Weights of a small transformer language model.
Size: 9 layers, width 160, 2 heads of 64, vocabulary 1487.
Architecture: no biases in attention or MLP, untied embeddings, normalized queries and keys.
Training: a variant of Adam for these matrices, 156M tokens, 4746 steps.
Each number is 128 + 24 x the weight over the matrix's rms, rounded and kept within 0 to 255. Layers, rows and columns count from 0.

# layer 2 attention output (transposed), 128x160, rms 0.113, rows 68-89, columns 0-159
[[147 160 141 167 104 129 103 179 138 135 152  84 120  97 156 177  76 139 151  83 162 120 115 147 176 120 142  99 118 156 132 131 191  59 116 152 113  95 131 148 134 110 132 101 148 147 156 128 123 124  84 129  78 121 185 169 133 127 129 146 157 104 137 102 142 163  80  85 148 149 149  84 151 124 143 132 191 115 134  93  89  84 114 152 122 162 157 125 162  73  98  86 120 153 138 127 111 144 179  91  99 138  75 137 142 112 148 122 107 144 188 120 102  98  93 214 116 101 132 138  93 160 146 104 135  88 127  83 160  95  91  62 130 110 117 142 126 117 122 103 152 134 113 158  80 171 157 125 125 112 136  85 152 124  63 142 163 114 163 130]
 [105 160  73 163  92 177 126 105 122  85 164  96 167 126  98 147 158 190 110 132 106 104 109 162 106 103 160 114 116 116 145 148 141 154 131 107 143 108 132 151 107  81 119 140  54 167 215 141 174 144  76 129 169  74 104 100 124  84  38 108 127 100 109 141 135  90 213  97 138 124 183 133 176 146 114 118 103 185 143 151  96  90 128 130  96 129 135 110 107 130  55  82  92 173 234 148 173 170 128 112 159 114 146 149 132 194 139 121 120 141 167 110 121 141 155 143  82 153 121  81  81 116 126  68 155 114 170  61 155 113 169 163 127 143 104  91 106 151 128  73  83 128 126  99 160 138 121 133 138  63 106  69 193 171 103 125 158 184 116 106]
 [140  58 100 145  98 147  96 102 130 140  76 116 135 134 128  88 151 126 128 120 190  69 159 126 113 119  83 137 115 107 100 107 152 167 133 118 168 144  81 134 137  93  83  99  74 167  84 107 113 138 102 143 121 171  98  92 103 120 120 172  81 178 151 122 133 168 130 181 152 113 174 149 126 104 136 116 148 167 125 132 126 164 177 162 111 124 138  81 131 134 103 150 132 165 130  69 123 144 142 132  55 102  73 151 145  78 126 103  72 121 111  91  90 177 138 150 169 135 158  81 124 162 104 136 113 120 184 142  62 163  65 115 132  83 106 111 149 133 101 122 127 156 189 134 134 146 137 174 122  92 133 135 132  96 147 148 116 188 151 114]
 [107 158 120 117 154 164 138 140  99  88 107 179 116 181 147 178 176 137 153 127  80 182 100 109 181 154 107 175  93 187 152 102 140 155 187 134 162  71  84 154 168 124 144 161  74 133 108 122 112 125 117  68  97 197  87 180 127  89  86  75 109 137 130 175 125 160 115 153 168 107  94 133 162 118 126 174 176 114 131 104  82 129 152 137 103 145  91 131 131 111 100 111  64 141 117 104 125 101  75 102 120 191 133 174  76 103 133 151 114  82  97 115 133 133 131 133  82 114 127 118 184  95  88  73 157 145 116 127 149 107 117 115 147 143 172 103 108 115  93 153 163 119 117  69 161 123 111 146 171 149 155 128 112  78 168  69 148 135 125 158]
 [113  96 124  86 127  95 103 206 102 117 138 143  94 132 111 121 134 176 120 174 126  93 176 121 109  69 139 111  93 183 145 125 142  98 187  98 156  79 107 165 167 161 106 173 134 128 125  77 157  97 130 205 120 114 135 215 108 111 110 116 128 117 107 129 111 140 104 124  97 133 112  70 121 109 105 114 143  11 136 140 128 154 165 179 100 151 143  62 116  99 133 107  59 179 211  75 123 116 131 119 120 135 113 167 103 171 137 140 136 176 164 106 166 135 183 108 150 139 176 107 120 105 163 162 139  85 133 152 124  82 100  98 125 119 169 139 136 156 138 111  98  91 115  69 124 122 125 144  78 146 106  81 132 119 145 110  97 165 138  83]
 [140 144 111  97 160 127 101 155 115 154 137 145 161 135 115 142  84 138 157 139 150 153 155 174 120 160 155 138 106 147 154  92 143  95 149 177 112 114 156 152 124 142 111 120 144 143  65 122 108  44 109 152 135 132 152 125 153 189 100 110 183  89 152 165 126 169 112 202 156 125  83 121 154 196 144 130 112 171 135 114  91 115 134 119 129 151 137 148 129 102 137  85 162 108 123 113 179  99 160  85 101 166 103 137 122  95 156 154  92 113 116 111  97  48 144  92 140 122  80 110 111 143 128 133 157 134 137 163  90 111 119  73 149 112  54 130 124 125 170 159 130 134  88 184 137 185 164 116 161 181 100 161 134 107 116  95 133 124 101 138]
 [139 105 178 154  83 210  62 193 143  96 124 111 170 140 170 120 110 150 146 151 160 158 146  71 113 126 163 119 135 190 159 132 156 165  66  96 131 142 121 113 177 126 117 136 126 143  94 105 100  69 146 172 133 114 109  89 136 150 149  74 196 120 184 128 119  40 103 142 136 112 121 185 117  96 113 160 152 112 158 132 148 151 131  72 134 123 128  79 118  98  72 181 109 109  88  96 155 160 115 123 169 113 136  95 143 150 155 135  69 154  70 109 120 100 153  86 112  93  97 110 115 161 151 118 126 154 140  75 143  85 153 127 123 153 143 140 140 113 110  86 139 187  97 148 113  98 124 111 125 117 174 188 111 193 108 144 154 131 120 126]
 [119 134  78 135 181 145 120 102 164 143 108 150 111 129 127 169  74 208 148 171 118  90 171 114 102 111 140 144 147 157  97 124 113 133  55  74 130 197 118 152 138 113 127  66 120  98 135 186 211  54  88 160 161 128 113 125  91 108 152  80 159 124 179 135 128 169 137 150 116  94 124 104 175 156 145 154 162 128 135 131 129 126 166 135  76 146 155 163 133 123 138 174 139 104 108  90 155  47 161 189 146 112 151 178 131  98 165 113 129 140 124 123 152 166 124  96 120 176 113 195 119 115  87 187 192 125 155 128  92 113 166  88 160 143  91 108 122 136 104 100 175 114  97  68 110 209 118 177  99  74  76 122 117 126 106 120  93 103 162 134]
 [159 130 172 107 110 101 151 170 133 148 119  84 118 142  49 101 113 119  92 132  88  77 158 142 162 155  73 112 149  88 127  98 236  97 151 114 144 156 128 142 111 106 162 135 142 156  89 161  94  81 154 113 104 121 150 128  96  73  64  65  99 173 125 130 177  90 110 119 104 141  82 144 216 139 127 137 139 112 109 108 115 155 125 102 122  70 143 112  69 124 119 140 101 120 117 117 132 136  92 111 111 108 118 116  75  97  95  85 102  97 125 182 143 118 157 118 215  76 139 146 112 147  88 123 151 125 127 113  66 128  50 143 175 132 169 139 113 129  54 155 152 149 113 145 111 145 176 145  92 117 137 104 169 129  99 156 150  79 180 168]
 [143 149 157 156 103 118 146  96 146  78 114 126 156 140 146 120 153 125 109 178 105 116 144 165 105 129 140 143 116 100 129 161 121  84  91 124  60 141 127 146  81 105 144 138 155 126 167 193 160 236 157 179  98 174 113 130 122 151 120 130 124 123 121 134  84 116 120 153 120 175 113 113 100  88 157 125 128 156 105 122  90  88 128  99 169 166 164 128 114  90 143 101 127 103 123 120 170  81 107 142 162  92 107 115 149 150 131 124 102 124  99 180 123  86 112 109 116 169 147 135 135  91 140 187  94 125 118 182 162 108  99 115 132 141 170 120 115 121 167 143 118  60 139  96 120 150  99 151 100 143 130 144 100 103 100 134 158 154 158 172]
 [140 109 135 100 137  74 138  82 143 160 166 116 127 143  85 144 101 138 121  49 157 185 176  44 133 110  86  90 157 160 111  99  97  94 123 145 161 133 178 169 114 126 122 106 143  79 151 142 111 151  84 160  81 100 130 108  98  72 146 122  68 148 144 144 152 160  71 172 123 154 162 127 112 148 132  76 138 141 120 154 154 148 111  82 128 171 126  98 106 106 162  57 158  89 141 160 127 121  74 133 105 172 145 145 115 136 181 118 192 129 153  99  94 180 136 151  86 142 191 140  92 118  90 152 143  84 151 143 117 119 200 162 118 187 176 125 158 107 129 101  64  93 162 105 153 155 184 114  97 146 114 141  73 116 116  88 138 148 182 184]
 [128  60 116 110 147 161  74 105 120 120 101  85 194 158 101 114 139 106  96  97 149  87 175 133 175 144 132 104 145 155 138 131 101  99 123 111 111 132 106 123 130 142 124 104 118 203 146  91 128 200  99 115 114  92 144 149 128 155 195 106 144  67 130 126 110 145 154 168 144 141 108 105 107 135 141 128 168  76 133 125 107 100 132 169  47 155  65 122 139 104 135 127 136  94 116 155 102  95 168 161 121 175 138 188 157 166 148 101 157  65 125  67  84 141 151  62 126  76 153 137 158  73 137 111  96  89 119 143  99 158 127 109  94 155 132 171 139 114 145 103 114 166 231 172  95  91 114 158 154 103 115 147 145 138 145 147 165 162 156 136]
 [ 93 155 103 117  95 127 120 120 147 164 131 154  98 127 111 156 147 107 149 139 122 122 103 106 129 108 105 146 125 125 107 122 140 115 147 110 138  71 136 100 127 151 127 129 147 122 124 126 123  12 121 144 121 131 138 147 155  94 135 123 187 138 107 128  97 107 193 125 134 126 124 107 105 166 117 111 136 124 124 123 116 119 116 133 122 126 108 123 148 109  83 138 151 141 133 106 113 137 112 156 128 134 125 137 152 139  92 132 111 157 137 116 168 125 150 106 139 107 128 152 129 119 120  87 105 149 113 118 160 122 149 110 120 104 139 119 152 140 130 146 105 122 126 136 142 103 148 148 168 153 151 118 114 153 143 162 124 167 165 132]
 [ 69 144  84 139 161 129 109 125 145  79 108 141 133  92  95 104 100  78 153 124 135 142 139 117 122 119  56 146 116  82 118 105 140 138  83  86  78  80 126 168  94 141 138 157 109 122  62 154 140 180 125 113 143 146 132 115 138  89 117 198 165 161 137 126 105 134 146 121 166  73 144 115 111 158 110 146  72 122 144  96 148  83 102 193  85 137 132 120 140 159 106 111 177  88 120 157  87  84 101 106 129 130 166  78 129 122 165 107 154 173 140 159 127 156 127 184 172 100 123 148 168  84 111  96 103 153 117  68 150 110 150  89  72 117 104  95 106 129 134 131 179 100  84  84 134 120 141 152 185  94 173 106 152 157 143 129 136 164 125 138]
 [158 109 130 133 165 178 106 126  72 139 103  67 133  70 126 113 135 154 158 117 152 111 128 110 131 136  94  80 125 186  97 142 137 140 100 138 156 115  98 156  99 126 124 100 129 129 108  84 151 165 148 105 100 122 128 149 141 162  90 110  95 138  97  93 132 104 147 141 150 109 197 153 110 146 123 177 161 126 140 169 153 144 152 147 136 142 151 158 134 127 153 117 181 168 117 115 142 116  91  79  97  93 144 140 107  63 143  95 140 151 139 135 148  70 147 181 121 137  72 138 124 118 153 109 148  79 103 137 132 136 147 160 114 160 124 136 145  97  90 144 111 143 131 144 139 134 122 148  87 139 156 141 133 114 135 106 119 139  94 161]
 [127 183 114 126 118 145 121 123 106 106 148 106 172 127  98 185 104 227 134 128 106 100 159 171  92 161 119 157 132  87 176 149 139 151 106  93  86 146 110 128 119 176 180 140 160 112 162 124 126 141 138 147 130 122 121 128 112 140 120  75 146 161 114 153 123 152  51  87 150 149 139 170 116  94 139 142 170 138 119 159  73 106 175 172 107 136 110  75 108 112 149 135 144  52 166  99 102 156  98  85 152 162 150 142 108 125 121 173 127 151 163  69 148 159 138 131 116  68 109 160  80 135  84 141  80 119  68 104  99 156 102 113 144 171 126 134  87 137  99 164 135 128 127 123 154 141 137 172 152  88 178 131 127 125 156 185 128 149 120 103]
 [115  54 147 150 108  93 121 174  97  38 167 152 129 144 143 121 108 116 168 171  96  94 158 153 125 144 135 135  88 142 153 164 142 160  71  94 106 161 144  66  92 118 198 126 189  66  99 180  56 151  85 154 100 157 139 155 147 101 154 127 128  83  92 137 132 108 120 157  91  84  68  82 140 205 131 114 119 103 110 184 129 125 164 127 100 134 116 180 142 146  89 128 146 155 129 126 111 175 101 116 108 142 145 150 184 130 137 126 119  93 113 127 137  81 160 133 110 110  87 131  98 128  98 159 113 112 105 131 155 148 144 123  96 166 169 132 122  86 135 163 160 166 144 143 128 154 201 120 122 168  98 101 121 145 130 156  97 143 178 142]
 [129 178 158  73 116 119 138 176 123 128  87 109 135 132 147 214 145 141 136 135  64 133 148 154 150 113 138 157 153 118 144 115 145 176 167 142  77 139 150 150 139  98 104 121 119 111  93 157 187  90  87 111 157 119 119 108 158  79 150 208  94  98 149 143  85 107  91 131  94 153 147 153 106 146 141 109 148  67  92 164 108 178  94 149 161 109  99 194  82 148 114  98  92  98  84 143 135 137 131 182 132  91  94 178 125  54 156  84 156 171 151 154 121  75 172 122 128 162 144 136 169 155 137  77 139 114 123  74  93  89 165 165 144 105 137 119 141 119 111 123 142  65 111 115 155 140 151 156 119  75 199 200 139 101 147 162 131 184 171 130]
 [132 137 111 117 156 159 110 141  51 129 147  94 156  93 132 119 195 174  76 181 167 108 127 144 163  88 148 123 125 132 146 118  80 129  64 103  47 187 117 145 150 152 123 117 149  98 108 132 143  56  85 146 128  65 121 152 192  99  75 136 144 124 112 194 166 128 130 114  79 108 113 127 128  97 100 142 136 129 166 103 101 180 137 122 144  70 149 140 147 107 145 101 143 162 110  77 164 124 127 123 103 109  93 133 165 149 128 126 159  93 101 174 126 161  84 138 134 119 134 118  92  85 147 157 117 135 164 116  88 161 135  74 114 103 129 155 116 108 156 136 114 166 148  97  94 120 141  75 118 167 105  47 129  74 132 103 148 131 143 138]
 [177 162 118 124  92 123  95 147 174 136 172 104 125  71  88 120 123 161  84 121 142 165  72  99 174  74 121 157  96 157  91 111 121  82 135 179 148 128 137 143 145 159  72 163 141 117 159 138  78 138 163 117 128 131 208 148 132  88 143 105 176  86 107 120 127 114 135 124 122 177  94 200 104 128  82 124 173 115 161  94  99  97 198  50 137  98  76 130 130  86 182 143 173 157  87 115 128  59  63 105 109 151 149 133 102 133 119 136 152 163 154 137 106 194 156 110  98 172 148 103 155 158  91 164 145 171  85 135 112 141  81 105 164 145 150 107 120 117 134 111 172 140 153  92 125  96 150 131 170 135 116 136  92 174 110 215 111 140  37 112]
 [141  81 126 114 141 135 173 148 128 190  99 161 180 129 154  92 136 131 106 142 107 111  96 166  89 108 117 112 141  83  93  87 147  78 173 143 147 141 156 119 107 132 127 125  79 136 164 144 112 120  90  94 135 117  96 169 139 133  90 100 152 181 161 107  79 146 123 193 138 119 120  62 121 123 189 117 193 141 129  72  66 120  97 128 143  84 142 153 131  80 137 143 109 133 188 128 102 106  83 109 133 115 114 122  94 163 126 178 123 152 100 179 123  96 118 146 149  78 105 149 182  66 145 121 129 125 144 152 144 138 150 128 153 176 112 136 160 149 103 117 106 151 105 171 195 164 181 138 149  90  98 127 154 151 176 129 142 121 146  58]
 [ 91 119  94 114  95 119 145 139 147 147 135 151 171 103  75  61 118 198  87 149 105 165  90  40 136 121 114 121 143  57 118 152  97 138 120 154 190  91 186 134 207 174 153 173 214 108  86 131 155 111 106 146 158 145 144 112  88 132 138 159 183 134 100 119 141 189  48 159 133 173 125 119 166 125 111 151 149  94 146 167 146 106 128  98 164 113 167 138 141 116 142 107 122 129 139 137 136 116 148  86 139 144 139 176 112 139 120 193  85 121 166  86  84  84 155 118  98  71 124  98 162 152 158 168 189 106 129 123 175 124 140 159 139  90 114 138 118 113 111 119 168 103 137 139 109 141 138 130  84 148 129 142 143 175 161  70 177 149 153 116]]
# layer 2 attention value, 128x160, rms 0.119, rows 69-89, columns 0-159
[[ 96 143 193 174 112  77  69 104 130 137  68 114 108  98 115 189 139 116 176  89 131 117 148 125  86 222 161 161  72 117  74 107 165 172 137 140 140 149 133  93 102 106 153 141  97 123 109 163 129 130 148 119  76 114 138 121 164  85 105 151 141 170 172 142 129 162 118 118 135 118 129 111 103 134 102 133 154  95  86  85  99  88 142  89 161 121 142 165 217  79 143 180  96 112  78 158 145  98 117 109  92 151  87 120 118 131 147 125 150 173 130 181 155 180 165 126 169 140 113 179 163 139  76 129 129  94 189  85 136 100 141 182 168 106 160 138 100 165 107 165  81  86 131 195 100  91 178 164 141 156 116 133 102 156 132 124  88 158 140 103]
 [153  95 101  99 149  69 165 172 162 108 199 134 119 121 135 146 111 132 187 119 154 188 137  89 128 144 170 113 133 116 135 103 132 149 145 115 134 150 193 131 161 163  87 121 100 124 160 124 158 129 118 153 122 123 158 112 132 146  84 169 167  96 120 131 130 102 122 129  94 157  62  74 149 135  97 122 158 117  86 115 144  98 181 110 195 127 151 144 131 128 137 122 144 163 112 187 128 107 161 112 105  76 168 134 105 136 143 107 165 159 119  75 115 124 136 128 124 113 105 170 134 111 160  97 184 107 126 128  88  72 130 126 119 150 162 112 107 110 127 149 191 130 113  69 113 177 108 135 114 159 105 152  35 104 121 137  90 109 143 167]
 [100 113 154 110 106 120 118 112 125 107 123 120  83  58 166  89 119  85  75 118  91 193 171 138 178 135 135 101 109 129 142 176 152 119 105 111 156 157  91 121 153 150  99 107 115  69 104 129 173 129 148 130  86 101  99 128 108 147 143 169 130 114 132 112 128 159 158 136 145 135 143 161  71 123 161 133 129 108  98 123 133 137 203 137 140 104 162  86 146 112 100 105 156  84 132 114 120 102 191 130 108 121 207 116 120 142 115 124 107 109 159 202 133 170 129  86 198 165 121 113 158  71 180 185  65 112 102 116  66 144 118 122 154 115 145  98 134 142 149 139 128 119 149 150 173 162  49 162 108 143 169 103  95  78 122 109 157 143 122 127]
 [134 177 155  92 156 120  98 154 106 113 101 102 129  98  92 159 143 107 123 153 162 137 175 114 142  79 136 197 173 127 145 148 142 126 137 132 134 111 167  96 138 130 132 139 110  92 121 181 167 135 124  88  90 137 157  48 121 118  78 130 111 136 102  93 134 125 178 158 107 141 124  87 156 132 129 133  87 122  97 137 154 197 113 104 131 107 172  83 107  65  62 139 199 110 113  73 135 115 160  60  95 146  76  73 126 143 194 107 120  81 139 139 109 164 141 170 150 150 145 130 159 103 138 124 106 119 213 140 101 198 135 147  84 131 116 141 142 136 139 169 110 138  84  86 151 175 164 165  88  94 149 144 103 133 133 124 122 150 145 111]
 [148 149 146 127  94  84 134 139 137 125 128 114 126 153 124 117 183 112 102 108 111 139 139 113 122 114  88 114 222 123 134 187 122 135 142 115 146 103 127 111 207 166  93 117 112 129 132 120 121 122 151 138 115 137 108 138 149 109 105  95  75 115 198 172 129 144  97 124 113 126 118 139 134 134  84 190 159  55 133 127  97 215 166 201 156 125 100 180 100 101 132 112 144  89 106 107 139 158  85 192 147 148 144 132  94 134 119 125 113 167 149 111  99 158 137  93 158 120 106 137 131 103 119 115 156 148  17  84 192 171 119  76  78 153  97 100 122  96 122 114 145 132 164 111 185 118 162 122 126 110 174  91 123 120 132 129 154 184 126 165]
 [130 135 150 200  91  84 126 108 131 130  90 126 132 147 141 217 145 129  62 221  74 129 124 148 126 139  84 147  82 136  98 160  94  88 114 123 144  76 115 170 148 126 136 124 143 123 124  95 180 130 200 115  98 158 134 170 109  94 162 170 146 144 118 148 137 135 115 130  98 124 136  62 119 139  98 134 166 152 143  94 186 164 140 130  40 147 143  80 110 166 141 157 155 111 125 106 119 139  93 105 136 116 141 147 130  96 135 123 141 168 177 107 153 134  87 168 115  86  87 152  92 105 101 103 163 116  96 109 108  71 131 129 170 163  99 175 112 152  95 164 175 136 179 115 145 155 141 123 120 159 136 161 123 106 132 119  60 155 102 164]
 [131 128 189  63 167  58 204  83  91 123 151 113  54 147 115 113  85 150  64 109 115 159  99 140 132 105 136 128 105 125 154 128 183 226 129 149 121 134 121 141 112 147 112 100 124  81 160 120 110 126 173 139  33 165 136  84 132 138 143  99  76 169 132 172 123 162 119 102 143 119 120  87 200 122  91 162 124 109 153 124 116 130  70  92 174 140 110 162  79 152 149 130 150  68 100 124 151 148 140 124 104  92 173 136 195 133 189 131  90 141  85  56 106 120 157 107 142 147 128 127 158 128  86  89 149 109  92 142 105 149 140 154 101 123 111 166 124 154 176 164 110 121 133 118 152 108 125 142  99 176 129 117 153 123 130 156  68  89 111 145]
 [134 129  95 141 123 169 106 153 200 136 109 142 132  86 119 159  96 106 108 118 135  87 110 118 126  84 139  23 103 124 110 107  77 100 163 137 124 128 118  74 127 133  90 167 130  94 141 166 136 126 140 105  87 117 177 172 107 166 148  87  97 133 145 177 129 122 167 111 157  99 111 117 151 131 181  73 131 110  79 143 164 116 101 179 101  83 113 140 134 103 182 121 160 107 131 159  86 120 156 162 151 104 137 150 106 129 131 106  75 171 100  85 186 126 147 142 107  95 121 135 138  64 114 137 161 116 158 164  80 219 132 123 143 127 158 127 117 113 170  71 203 132 147 122 174 164 132 114 107  94 140 117  85  65 140 138 112  74 129 133]
 [162 155 124 152 151 153 138 160  88 139 121 137 120 150 121 122 110 148 121 113 141 173 106 140 177  82 143 137 114 147 129 104 187 131 143 126 139  91 126  82 104  50 117 144 110 160  91 127  97 129  92 116 138 136 161 150 126 126 165  98 131 104 144 109 126 156 123 142 195  88 126 113 147 120 169 209 205 120 139 111 137 102 145 147 167 131 133 141  76 168  79 159 134 154 128  96 123 185 153  84 130 147 152 194  87 118 115 148 118 134 128 157 115 137 113 158 155 153 196 160  98 171 128 106 118 127 155  94 160 107 126 113  96 150 130 132 138 140 142  87 116 174 111 180 190  90 170 122  95 121 107 116 166 153 114 129 112  96  44 114]
 [132 118 117  63 118 162 119 115  82 134 192 167 166 102 142 143 121 127 139 153 164  71 107 112  70 126 154 153 151 133 123  91 171  42  93 111  69 128 173 136 133 116 131 106 129 127 133 143 116 127  86 101 142 131  81  97  77 161 127 101 101 135 138 136 126 108 131 124 169 129  80 147 138 132 101 137  83 116 138 150 104 137 169 150 178 111 149 108 168 139 102 116 125 128  69 124 159 116 105 108 136 130 131 118 153 142 133 162  63 121 111 119 109 104 124  81 167  95 154 106 101 174 170  70 101 107 131 157  91 113 147 132 167  83 114 122  78 177 165 129 118 219 138 160 146 139 187 173 137 127 122 113 135 110 141 136  94  76 117 161]
 [149 128 121 111 200 106 222 141 139 109 112 149 161 166 103 244 122  77 164 121 160 158 103 134  54 182 179 111 168 117 156 147 145  56 136 144 127 185  82 142 167  86 125 104  94 150 154 129  84 131 142 141 111 134 120 108 140 129  97 100 169 134 146 135 124 151  62 130 101 136 150 109 107 121 115 108 111 138 158 136 132 160 107 106 169 121 195 117 105 130  97 178 163  85 154 100 154  63 156 104 155 142 143 100  97  97 117 137 150 120  94 130 178  93  68 143 158 148 115 104 132 141 155 138 130 121 107 151 125 108 126 146 164 126 100 118 110  98 129 128 125 206 139 106 174 204  98 131 112 146 110 136 143 197 135 118 115 204 123 169]
 [135 123 108 124 154  95 131 137  82 137  99  91 132 130 111 109 140 145 126 126 111 103 173 115 124 160 177  60 104 115 152 133 128 112 131 149 180 132 178  85 112 149 188  95 135  99 143 168 124 125 137 128 127 146 102 151 137  87 141 131 134 136 112 124 133  95 112 164 152 153 139 163 106 129 121 103  95 142 149  95 121 147 108 199  95 157 130 132 175 144  83 152 136 119 115 139 124 112 117  93 126  85 144 123 133 120  84 119 188  98 154 122  96 152  91 124 133 126 105 134 146 169  97 183 124 164 131 133 111 181 137 106 134  93 145 125 111  88 128 198 147  98  89 115 122 175 129 130 125  87 121 154 126  72 118 150 144 184 128  81]
 [127 129 190 108 180  92 132  70 116 147 152  87  82 134 126  30 181 179 171  50 131 138 134  98 144 137 136 107  66 147 166 164  74 100 133 103 146 140 110 129 140 130 156  92 109 149 148 128 106 132 147 154  92 126  98 155 127 106 138 182  98 115 137 109 131 140 112 125 168 144 103 143 115 120 105 106 120 133  63 118 117  85 160 160 126 175 121 111 161 150 113 160 131 133 164  83 104  93  72 132 140  84  94 114 162 128 162 148 160 137  93 142 142  86 145 113 113 162 118 155  99 156 109  89 116 124 137 145 127 135 121 122 179  92 202 113 121 113 109 133 136 125 136  88 153 156 121  89 117 115 114 157 143 130 158 121 188 101 107  94]
 [162 116 156 140 142 150 157 152 148 153 159 192 149 172 159 129 112 105 208 157 127 145  93 143 110 111 163 138 184 132 148 196 106 160 133 148 134 122 147 172 148 138  83 154 163 158 124 159 153 130 150 144 147 124 135 156 108 131 108 196 102 133 149 155 131 136 187 114  91 135  69 114 160 130 144 144 141 103 127 132 116 129 138 106 134 155 106 106 182 173 145 108  98 111 126 119 109 122 154 138 142 122 117  99 125 142 130  99 143 117 107 153 128 167 140 153 124 108  92 125 120  94  95 143 111 103 140 130 121 104 138 128 198 106 101 127 109 169 129 134  93 137 134  94 144 114 132 138  75 153 160 138 131  84 129 127 168  94 153 124]
 [114 158 155 164 185 126 136  86 199 125 115  98 149 115 171  68 166  84 128 141 127 202 123 130  97 137 164  69  98 122 100 113 111 136 140 146 131  76  87  74 141 115 103 145 112 122 157 111 102 126 145 148 150 117  92 104  78 111 182 165 102 135 120 120 128 173  97 130 115 118 128  78 112 127 138 182 110 125 142 109 157 125 128  81  86 116 136 197 156 155 115 148 134 124 153 146 126 143 135 106 132 114 143 122 135 134 132 168 105  86 139 103 156 151 139 121 120 160 126 156  95 116 142 168 132  98 172 134  77 190 128 140 110 119 120 112 122 150 142 118  89 139 130 148 112 161 214 134  60 162 117 103  83 178 128 139 125 168 105 189]
 [150 135 140 149 165 202  72 145 101 146 137 100 140 149  87 112 182 143  71 156 162 125 135 122  87 153 200  90 130 125 193 209 132 126 132 133 126 115  52 139 145 166 121 123 104 130 144 114 116 121 134 130 136 115 153 124  99 161 173 139 145 148 102 137 122 186  82 128  94 136 132 224 163 132 136 175 165 168 151 165 157 185 132 136  61 165 154 107 108 114 139  96 159 143 122 160 151 153 147 136 115 118 100 161 142 127  58  99  98 137  57  76 125 128 135 122 146 107 108 178  85 139 128 140 168 117 124  94 166 156 118 154 150 126 148 141 129 132 177 124 137 170  87 160 190 117 165 123  84  84 123 143 144 125  98 138  88 139 160  93]
 [122  68  95 144 101  90 124  98 101 103 148 191 120  89  88  60 111 172 119 116 109  84 166 145 129 125 111 102 122 136 190 180 104 142 148 125 126 104 151 136 113 112 123 121 159 123 178 133  89 126  75 120   3 125 130 186  83 139 180 121 136  87 154  98 128 109  92 107 111 141  82 127 102 131 171 172 129 130 163   5 136 160  81 136 157 102 140 106 152 117 108 133 139  98 132 198 138 148 139 157 138 132 131 112 105 111 133 109  98 142 161 139 136 164 118 132 104 144 145 131 143 109 140 104 118 119 168 137 113 168 117 126 165 121 129 123 141 129  99 153  83 173 114 113  75  64 100 160 102 117 159 134 153 163 151 138 122  85  90 169]
 [141 129 165 126  78 107  52 100 116 156 124 119 147 145  99 189  92  87 110  76 115  75 121 118 166 110 165 141 183 130 108 194 156 159 110 141 137 137 113 152 170  94  95 144 117 125 189  59  86 130 131 159 146 140 133 112 131 144 128 118 105 135 146 121 130 173 158 143 104 157 132 113 159 114 114 134  95  79  86 151 111  93 110  99 128 109 141 176 105 118  85  75 126 156 158 143 141 162 128  85 159 111 111 160 134 128 131  89 134 183 118 146  82 145 183 187 114 138 113 123 143 138 144 121 143 138 128 137  79 124 121 140 133 136  69 135 123 127 104 124 163 114 140 147 156 134 118 126  67  78  65 181 123 181  93 123  94 122 116  77]
 [124 104 122 105  71 166 145 114 151 130  89  90 128 122 131 175  70  78 155 129  87 185  80 135 105 123  63 180  94 151 120 106  94 127 106 160  85 100  88 134 120 125 116 167 164 118  99 122 107 129 184 111 133 152  87  80 147 111 157  78  99 128 175 132 127 136 113 127 184 146  93 125  76 125 145 116 110 149 109 106 165 136 121 113 118 144 192 117 155 161 112 130 149 113 161 135 163 148 120 128 119  98 188  85 113 131  98 131 152  77 154 156  84 152 105 122  88  53 108 129 120 149 174  80 110 156  99 198 144 173 121 108  60  88 110 139 106 120 172 170 195 109 114 141 124 145 188 118 135 111 130 176 114  96  95 146 179 120 140  84]
 [153 182 135 155 175 141 141 112 159 103 157 119 130  94  84 172 113 101 168 125  73  97 168 139 126 145 160 111 104 108 153 120 125 135 148 140 150 136 123 160 103 179 113 101 117 135 133 152 123 127  78 114 109 144 143 170 174  89 134  91  68 142 138 134 128 109 175 114 147 144 137 150 104 139 143 127 127 131 142 155 110  87 158 139 204 112 122 142 131 178  91  60 111 131 130 109  95 131 109 117  89 112 157 112 116  94 138 131  86 160 173 163 153 163 138 170 144 167 153 132 119 192 119 119 170  96  57 101  76 166 125 129  65 124 157 153 138 109 118  84 111  82 165 142 148 178 128 152 157  88 193 102 110 130 119 131 144 174 154 159]
 [127 150 144  80 125 139 131 148 125 121 152 100 106 177 111 131 118  86  99 220 131 103 130 109 145 131 116 192 144 125 141  85  79 105 127 126 133 121 135  84 125 112 119 140 149 100 135  79 160 120 133 127 114 138 106 128  90 108 146  65 145 149 158 109 122 140 138 139 182  99 116 187 109 132 144 128 111 123 108  91 140 186 163 117  94 181 112 137 140 117 109 132 144 102 124 113  60  87 128  96 133 165  60  69 127 178 161 130 155 118 174  95 170 128 173 134 156 104 157 133 116 181 116 121 119  58  53  79  83 112 118 113  46 124 122  90 149 142 111 143 153 107  93 155 111 133 143 154 145  78 141 140 164 145 165 113 138  94 157 216]]